Weights of a small transformer language model.
Size: 10 layers, width 256, 2 heads of 128, vocabulary 1024.
Training: a variant of Adam for these matrices, 160M tokens.
Each number is 500 + 40 x the weight over its row's rms, rounded and kept within 0 to 999. Layers, rows and columns count from 0. Numbers have three digits each. The size before them is the row's rms in percent of the matrix's.

# layer 5 attention key, 256x256, rms 0.0621, rows 109-159, columns 128-255
101:537495481481489553515478477430515481476481525442588539500503571532539532511457537466532469510492555514481505551502520489561494502513447500501521510435513518507528495538506457440427502520438514470575499467494454593486529409474528483621544593485502429472540526493509482446501529499536472480537509512480489470502565471464521511554583531501530486505453465530555507478601541548520519457492
121:504519490511484517428492500584523500545508502536530402535487485495521481552516376519466532529502518532475467492541437569494483534458522475521490554501453461440451388483452485452540486510624474576462514501494558404477512541478490567486495482543533514550442525499479515499520469467401520496480508515476569515498514505483527461495512527498488526497482493418444494495518500475477506537555
103:482485512523480475538567465502509444477562527423447497524573520500440482547482580496536497519440541504562535454500521517482430533523514478462510525485523526425484515507427490443411507546443426478461417471580493565461536422508509464478495491478527485501493499510462452445444541511540426489517528474500430518500582502504460425506500511562499468505454491559507483501466565512509472457538
092:487521457467515524537496499578505513498540454528482527487610521429495528504452519500542529560498564473545451494566511501443523431521482449489457457465523512489485530473509486470559559583535503527483515466531550560542524591453496521515502504490535445565495456486458467573504476471540509466462492506465501574537472552467525470476495465483445533502543494572536490499522498569434543498608
090:486486511489463506534484487488475517506535532523510448451575480451535516583518449531521523522563462474536431454523524578443496495557491475492531538522505434422517531539479474382473468520495452503480454540512522519448490620545536526491532436508576476517434507525451493472461408448480433487565475481427517488480550555433499453481496477469426479495468470467444495533504563515500477531456
101:490493465426442527485501517615475477387474455478553566494503469510481520498488553481524539487438503574480525481520504450525498497478538516461503449461459458508462536458538460443587582522422478521496542500484562458462543477487515471442515532506497527581543472518504486504519519485579484506509504548479501584462471605491496435530479528501457494504519490553568511422565466529508486465623
093:485519512445546516459520502531479504519475498501391498476479487548502444482573503569477498477507489550449459405469475534497472477479576486532474504502464444514479483456479573484612482537574534486508524541498472494526533502485497552510508455531528506539476509509480452554491496526443457487403527478483486619470438500521488560474464467464524542501525502444468480481497419495463500525512
098:462457527516494518506485501523493599442547515447475541542464474549521526417430483469531489481518513547452510510446537500539597513471499496505508487475490497585523499549501528486531488519456501455515502445490507507528416516426455522465494495518477505483577479531563517550523516471515513480463572428482515544549499476561532423480477474503553452546568439514505562424538468540505506551549
101:469528446534520539462476569510538492576496533558546477481453504497498490524537393531525536460477485482459497520539443491476525501512471513565501551511517517457489472524495458525524422428587473527483465487513538417449431558523384495467485464484483550522504503459506464506499516474475573526524457507528536472482453530483486532518504544443524576472539536413455484482472488503476519511503
098:542477497576507523506465531391493494520529551512473502502544498525505489422443499533509513546533539482467496514536538452512595565512406523485523473574592500494569500534493391548450512480509483472533492510565498570500445565481540510489511475474501464420488506468535566487483427492505435493564486528544566487489564470471493490514511478517519518490491531507495503475492483526459510498449
100:567490471529425484508452523466532449519491528501528492545504454447529513490458404469471524510476499446555492500534486501526483472559519548434481486525538454511481449556522444572447445479436469542471481489435486466452442532517443538525507453490460519446545534525510458508553480473574547506499436549554520439509534484486468537515557527466454412499509449501520524474580496457548492505538
101:537499484440452483497541473503484551454585538455591431528507611486519484508473456469545485587510505480501504505504449561499496584489537470555570447538494466519584553541460417452509454501440501540491584556548520485457539510558520476490468498491504490519495481506519501432434506545480540475530548476533573500482555528508498467453491486488503507551465479576506553470479494392470504539511
098:489541513487406544450478543562490471562528492548511513490416457510553530449449485513459495403536532463541503510529443465553474501433471528516502495552518465552479500454529536618539584447515501566450510553532499453509444531491452544522491540462474493421553517494521468517527494534528513565482413524544545518541452538510482501562555542510505547512495508478492549475498474497509480468479
092:428527491514478543459457507559504552559499487475574507488493473563489496539517485409467476485480539547435553499480543447497457547467497472487502511590498509483510449442450536483514574539497510454466541493594586506591565489487513538512512512457502514506493426503496563446503521498489485529509462484461505541483514524472508500508484507536503522460530568525493438458628490506512483431555
098:496521460438446529479546436470530478452515552493515466498527510539508460571514528506558562527459509532480484467508546598456486511529567468520476518509522540396524453562449526388477513545475428468498454536578592528492517490454550511485538530500524467530494526531489492469508545459494437513472483491455471563425580538460506479550562470515494450475495546490430432427546511551526496461513
101:413488523473468546524488494550479549487481463526591529525547495494484503473505508503528494519510510548538466484482537414504547381488532482515420524441427537475515471484496458462518538497483482483472564506462478533518527579505522503511493521498470470540496383492501499546499471448460509521470548553471547528569409550521496446538527451508536537525434480521543460516510429493454472530560
098:477491504516461550521602495500450513531528535449461537562471492518455503577493485438537535499496562482525512549506529522534407538478493486462520519467458541442510510479482518497436451478512514528470490523503477480446494482530496587452484502476491429491494424492483440498459496448479520508486470419488524537570525459519548436409512537480445455538515528493550504482535515446527518462535
102:453525538504407522482525504491473506502499554502417520489559452453473550590490458504531538591513486547536473481547553548486377547465533502489479561548524507427474456585485542465404485623503548486521473526475539493535546482548484530454550460546506497540434484506516484414490478462514456476517511438450518503484604513463561503562501491543451433458444545478504451510489527476550492421528
107:523533499487462514548545478449476419518557470569469402571505551500545459519494541510483503419452517430571546445480451544478448526499533468458489415522511509447432502543393478453466528512516440515429484453566444498465500493485470510518461447470526483473485568539462475479435530506452516507512493526501481411483566521476466560503450587507543505525455484496506523521475541518525502487466
131:530407511558499545434535529498507486475532529514495414487482442482508461552498494542530486500478496470533464486562482566448446497493434468516525551511470478423463425539537457470534507524523401547441458481477458409441515589475460528416453523522460498513465541515551507536486502474410461494483507465483489531497463501536568489486506515526470479479512530454441494549448550489483555548470
109:470464556487498487433508494492521506494524475559505418478466488502451461495464485517491449491578486466504426554502475546462415501510496471498502522512492483440472450498532492480583513507504469536495521479462473448492507591485541532453455504547463525545474489501511604546517489462484518536468583455498518544469425510520535551478497471513501498527509459435451462577459539486498519609504
122:481472505485484492481491470524554492490517493546507405478493512455492476480522436593463443484605521481528439544506500510433438457474446479508496528503473480464407428484506458469526545529508480541474501500498491438445528559466490521471447522518474488465450520499526532525518491469469509524538518472493504555459432560501526514461544472526454508569470491462414440522462575490518517558515
122:514517506439444521521481426363483488558530507593525495530503548523471461508477530494472481505505525418446426528509498534502444523536476441520454460491452487489495536499493501529482441472544516488487484426523556509519516508487557399547491551448585477446495513519437493424516492459529519531505521602496489547493586519505473464516563601516560524520473434494486464510480525514536441526515
107:599462533519498517457515501502503506468511542461472528570408506540501556553518536441483542487470483498486476506490495558483461487463562483510526499438495469500538454520542569503524521456408421453522491564432451504447566537523437528508467434579460489508424472457503453507459524514507572448461492446575465487540531479523453515449505494523470377458495551517491556486527454499552599496525
098:504436501477474505450504508452519458469454520547486439519519525522420488554457453508466519525517523512504479551535493577453512499517428439554494550474482479479534456562499507533507501488473414519445527524429510422485509522485494535421476553534483526549452448471528533451485486566432496500486501475481432523499510527539565475438585470562471471513451539468440470500470516469503586521521
097:450442500484494531428460499432526471499498494592514411476504519501418466530456448532480503490551463468547448538486516502413488495503475481589459563519482492462497465549548482503542478454520437539456499470467555412453477543486474466397475508545475514543482468471506566475512439486490598494428525516515520501472467515500525504478501456532508531513479501445442438505448532450478515551531
096:577534516499427499578478450472515467521559532508496529532503517515566461520535491509495532491480586572530530476443533453479451544535477541519556425495504514505532510512480562517437479465512527481542492522517506530507529450460510451547476545520512527480451549491435509431456578475529455527526550468491454527468530483518447396489498521481531435424407483540545482506516457499510455431502
097:521469501495452459428489485449475470516485551569499453482494549472407473515523455508471499523535482439518455547491457547434446548483512481458491554489452482440498468580524449496539480439494429512449551536501588418467585586508498564451449509514512492480486509446517534484539487537470540507530529561501486522497453582513502546443544554578465473573473509446423441505470550468494532565518
103:503564471486488495572528499515487483537480483489476619488538508518518568466495547484478475483502518530515504470534541482537510472500528516509519447580482474562556571483480494533471509552480532447522467510501495582574494428532525493573441489505522532494553546518477444487470486468584492511480508535497472496507468502519436527487482526487556511486526531551547545486571484551549502461525
092:505580438481491487512540509520444456521517480500455598550491558540504508456488535463491551448547470538497489517481472474431486467498570457505524467495449495589545582411508529592484468453471497504485524489520519576531483435494504502558505522523453522511504468461433480515458502471596520527487459523492465478520494518540427479480481546498560481535551491534540504418571482524510514525548
113:508514433435507453519475511476442487513548495505528526479505543542454512474520535521463513461537473538529474521501471509429441452479569483451478447519469460549532539494567469557560463422435500492477528509478547514488517500514525518537458464537526485525517519469465516518521560419555580509441521598534510479533436463576429531446522521541543535580582463548502554490554490520508483534541
101:456550498458530460522501520527508473510494498474467594532489491514533545501506551487519537521515493553462573461480525444551484529489521521505557440459496561572566596468485485496471509516470541421496531499491455647568488443493490469551523475528449487522554448515502478549467506480538493517496478469485558475513539502504475490489436517466534444501475543533583600484592463510548499481509
100:569613503427476513509530505518446494541488505465488588555515550520521547466536561470502453445526531543494489496557534450530513504509567505537533420519516485554532524478495485607455544465534506480476560548471438625553479462525494497610452463508497488469574517435496523520479461493519545533554479507487496452595506461541468513473483530492507441516505511499584565506559446542544523478502
101:489566505483498494571526538555480537499480469490446596480460490524525523444481596449534439544470493550462584490517547482546472446462542539508502439473548534545509589453510524477461505513465563444534496486461473587558471451547503484578593437494546491534548523483484464530491513465550490530490463472479544485560490434508466512501450469476528423489515554517553526469581476509470485487476
085:494429484491496517477477462440561481501540543527495401411489456485456467515524412480453581475512495469434453469495494474436422484570479464550498484562496489491462438533539502489529466460463520594497511532502528429487545546491527482421477542543483518407442548513496532477475525501471578416460598466536455537472468452522533532543529495520445488449444515508478406528499440481450522543535
105:517588526455533521535517490524460503541511455435466617508479518553562560399463592456499501510538525585489500485520535453529491461492556542499524456472510555562570529447507497539527540469451545432530497517497470675580452436515510486548517459480497438509526510484497494550496551491546501497462485489486542489566474445479473474516466526472540467524489554484539519500576422486540492514488
095:484584507497546432525539533560500547481528466471460573498484453533540522471463571486512459491512437565467555508423500473537510491463583559510510495445510556584576608465556509543571491526483530526544519515510502606541474443503473517574528466495539491572559511460505451523522514521583471556468491532536540465533527445500486480509456480415577507521538477532521562448520451494531476511499
099:480591459518490479555501520550495551495500491431430574478462490517572538431514558493477508525512529532463504484501519424535504476488555512559496405453538485534509573455496562496484563536489566456550530510505493631578473422449539456596549418488486493527540503470479455546467531494546509549494506503499531508534489518508457524524394493458528501527454493536554532480538499482494476455476
089:473511502462464549509444429465560529480521599492575482380531481565541415508500480500476525503475530460490449494568474530459457481562513496539506433534505481472565474552589479472495494466554524551502467566480515464488482493446600397501520520510549505462565511531476475427469506473477471459460533543508510540449475463478500527493496515492551518428435433502491478509464475502435448518448
105:487558490484502515571534447552509508493508465438480609505503503553567509442423572471533488508489496534522492475511529464553487478477537502469523448489540527554563573440550510478486509526478586447503483476515474652538508440499526498553536440491504480497535454483455467507525525507542502484492475515509537483529506476526451485531441498459524464522487481560563524490551506476530491457471
093:472550454466479535555569560516473467517508495470514602534485548489533518425502607486539518519458507504515497454427551460534490468480524510473486448535531566534562585481480526546454507502455519463507504454493422573559485475569524492568548456495527524535510526497490479530536472465585455533528472522505542481501501519576427507514451492475541448499529503521555508494536457551508440461531
090:501523471510528487585559500515454509481487496392504634492483544514624503437491524533515458492532517530504503463520480500516508511464533481447532468485569497581560600490496503496464535502493527448496480494530470646538455441532505481579543466521544486509518465477483526523487515488536443530492509504493524509536479507523464444545483497453479504542446535562580522499511476483500474468466
091:504448432477513526449479531453530527510493562575454399436471507512456459528553436568435515520556473471522535466496428550485451448511484487527507541536486394482475508485435447465554457478567496578474466533480512363461537555520503526471508497508494540545477522524506459459456488515466482531532472592484536551436535527475534510498511549549483552494534446450421473499476546510460510538478
090:556468533516457540482471509521492526463462469523503462496538449506458485518513520545410533498522535516435456495525475496474475488598521489518535471552468468444463456571487457430502533521542525536528496576499498474468550500417511567463399525495482539455479541452462470524525478479445479453532517511436454468436555497502503533516487529483466493475461577483463504560529563439555552475482
097:481448480519509466407520531466482479478539530569477447492436519455445478592515436562562545499493471439526472551513474529478472497523513503491450564483463414470402462483470474512505471521496470540483509445469579378447516501498492528443481529509522536448469519536497535469489480477495494515465487506468461463521530572480542510455560516546488526473570507463439425483404541521473501541546
112:492473475542495519474499491503536524544540539603523373478519502523462431556539401525445493501453501438519445458516461563458498498545503485527479540524509476375434462542494456455485485464568527539483489469505492364422549575531473548442513453505492487507452486510518480479476485515425503524484492487503531478469559480521503505474459477527498547482458488443427484561512506489462535528462
102:500453505473475535458466486473498480493476519545556308521525469490461436524566379525438532522480522459541439477526455524415486560510439480487504521564516468465492422535445491464538477492549457523432496519544519411404519569508503552444500592471516505504470478505497510470515450480415525478512553498496473509439500523494585550481575547538454523478508500471452429511458528469494522523481
107:549538471545486515476466526572502528540549494475474414522473417474441509536527427516422455484472493530502434466534385531457570505539470460536529531494528499539492475505446487498608499515561520590455543514528549431474512491469474532451475550512525491499484510520487527515489469541493561508505458539511495500492479497458481495526502500453519507541478487422492497525492514445503484545486
103:468576544498472538520488480552443488527507456401526517502538514517541479440509512472503494497523549504451510460549462529498470578476504486463537462538556528504578560521518483554498491479478541492544494508504478628579528513503542386552494494455533494521509513502475498504554524451554496536478512528483561463521440425522451497541497503443461522488497494520521540531516521445508415566446
091:491520515515533473522492492584536534469496481448521435500531444553483450496521506497448490544547486547488500438590486504442494513540469517551526502537567497491519491469536474422533523467521550575454468567525484489464551503447559541473587515536526463580476425510499466499492516492452526445526488470470520550502496456529523543528484475476459464539477499538481508535556497406449492465463
102:490517494495501446557491442500468495475508482435486548524527510525552509476488547506500464504539495539514534490481533421470488461495534504471495487471497513524529569468544525480516564534448540414543538498475509624571516454466543433569497467543483516513529438512476495495492540453556484481431560532538514476526450495495484494550457487474528498576505481589526525497613500455510465486511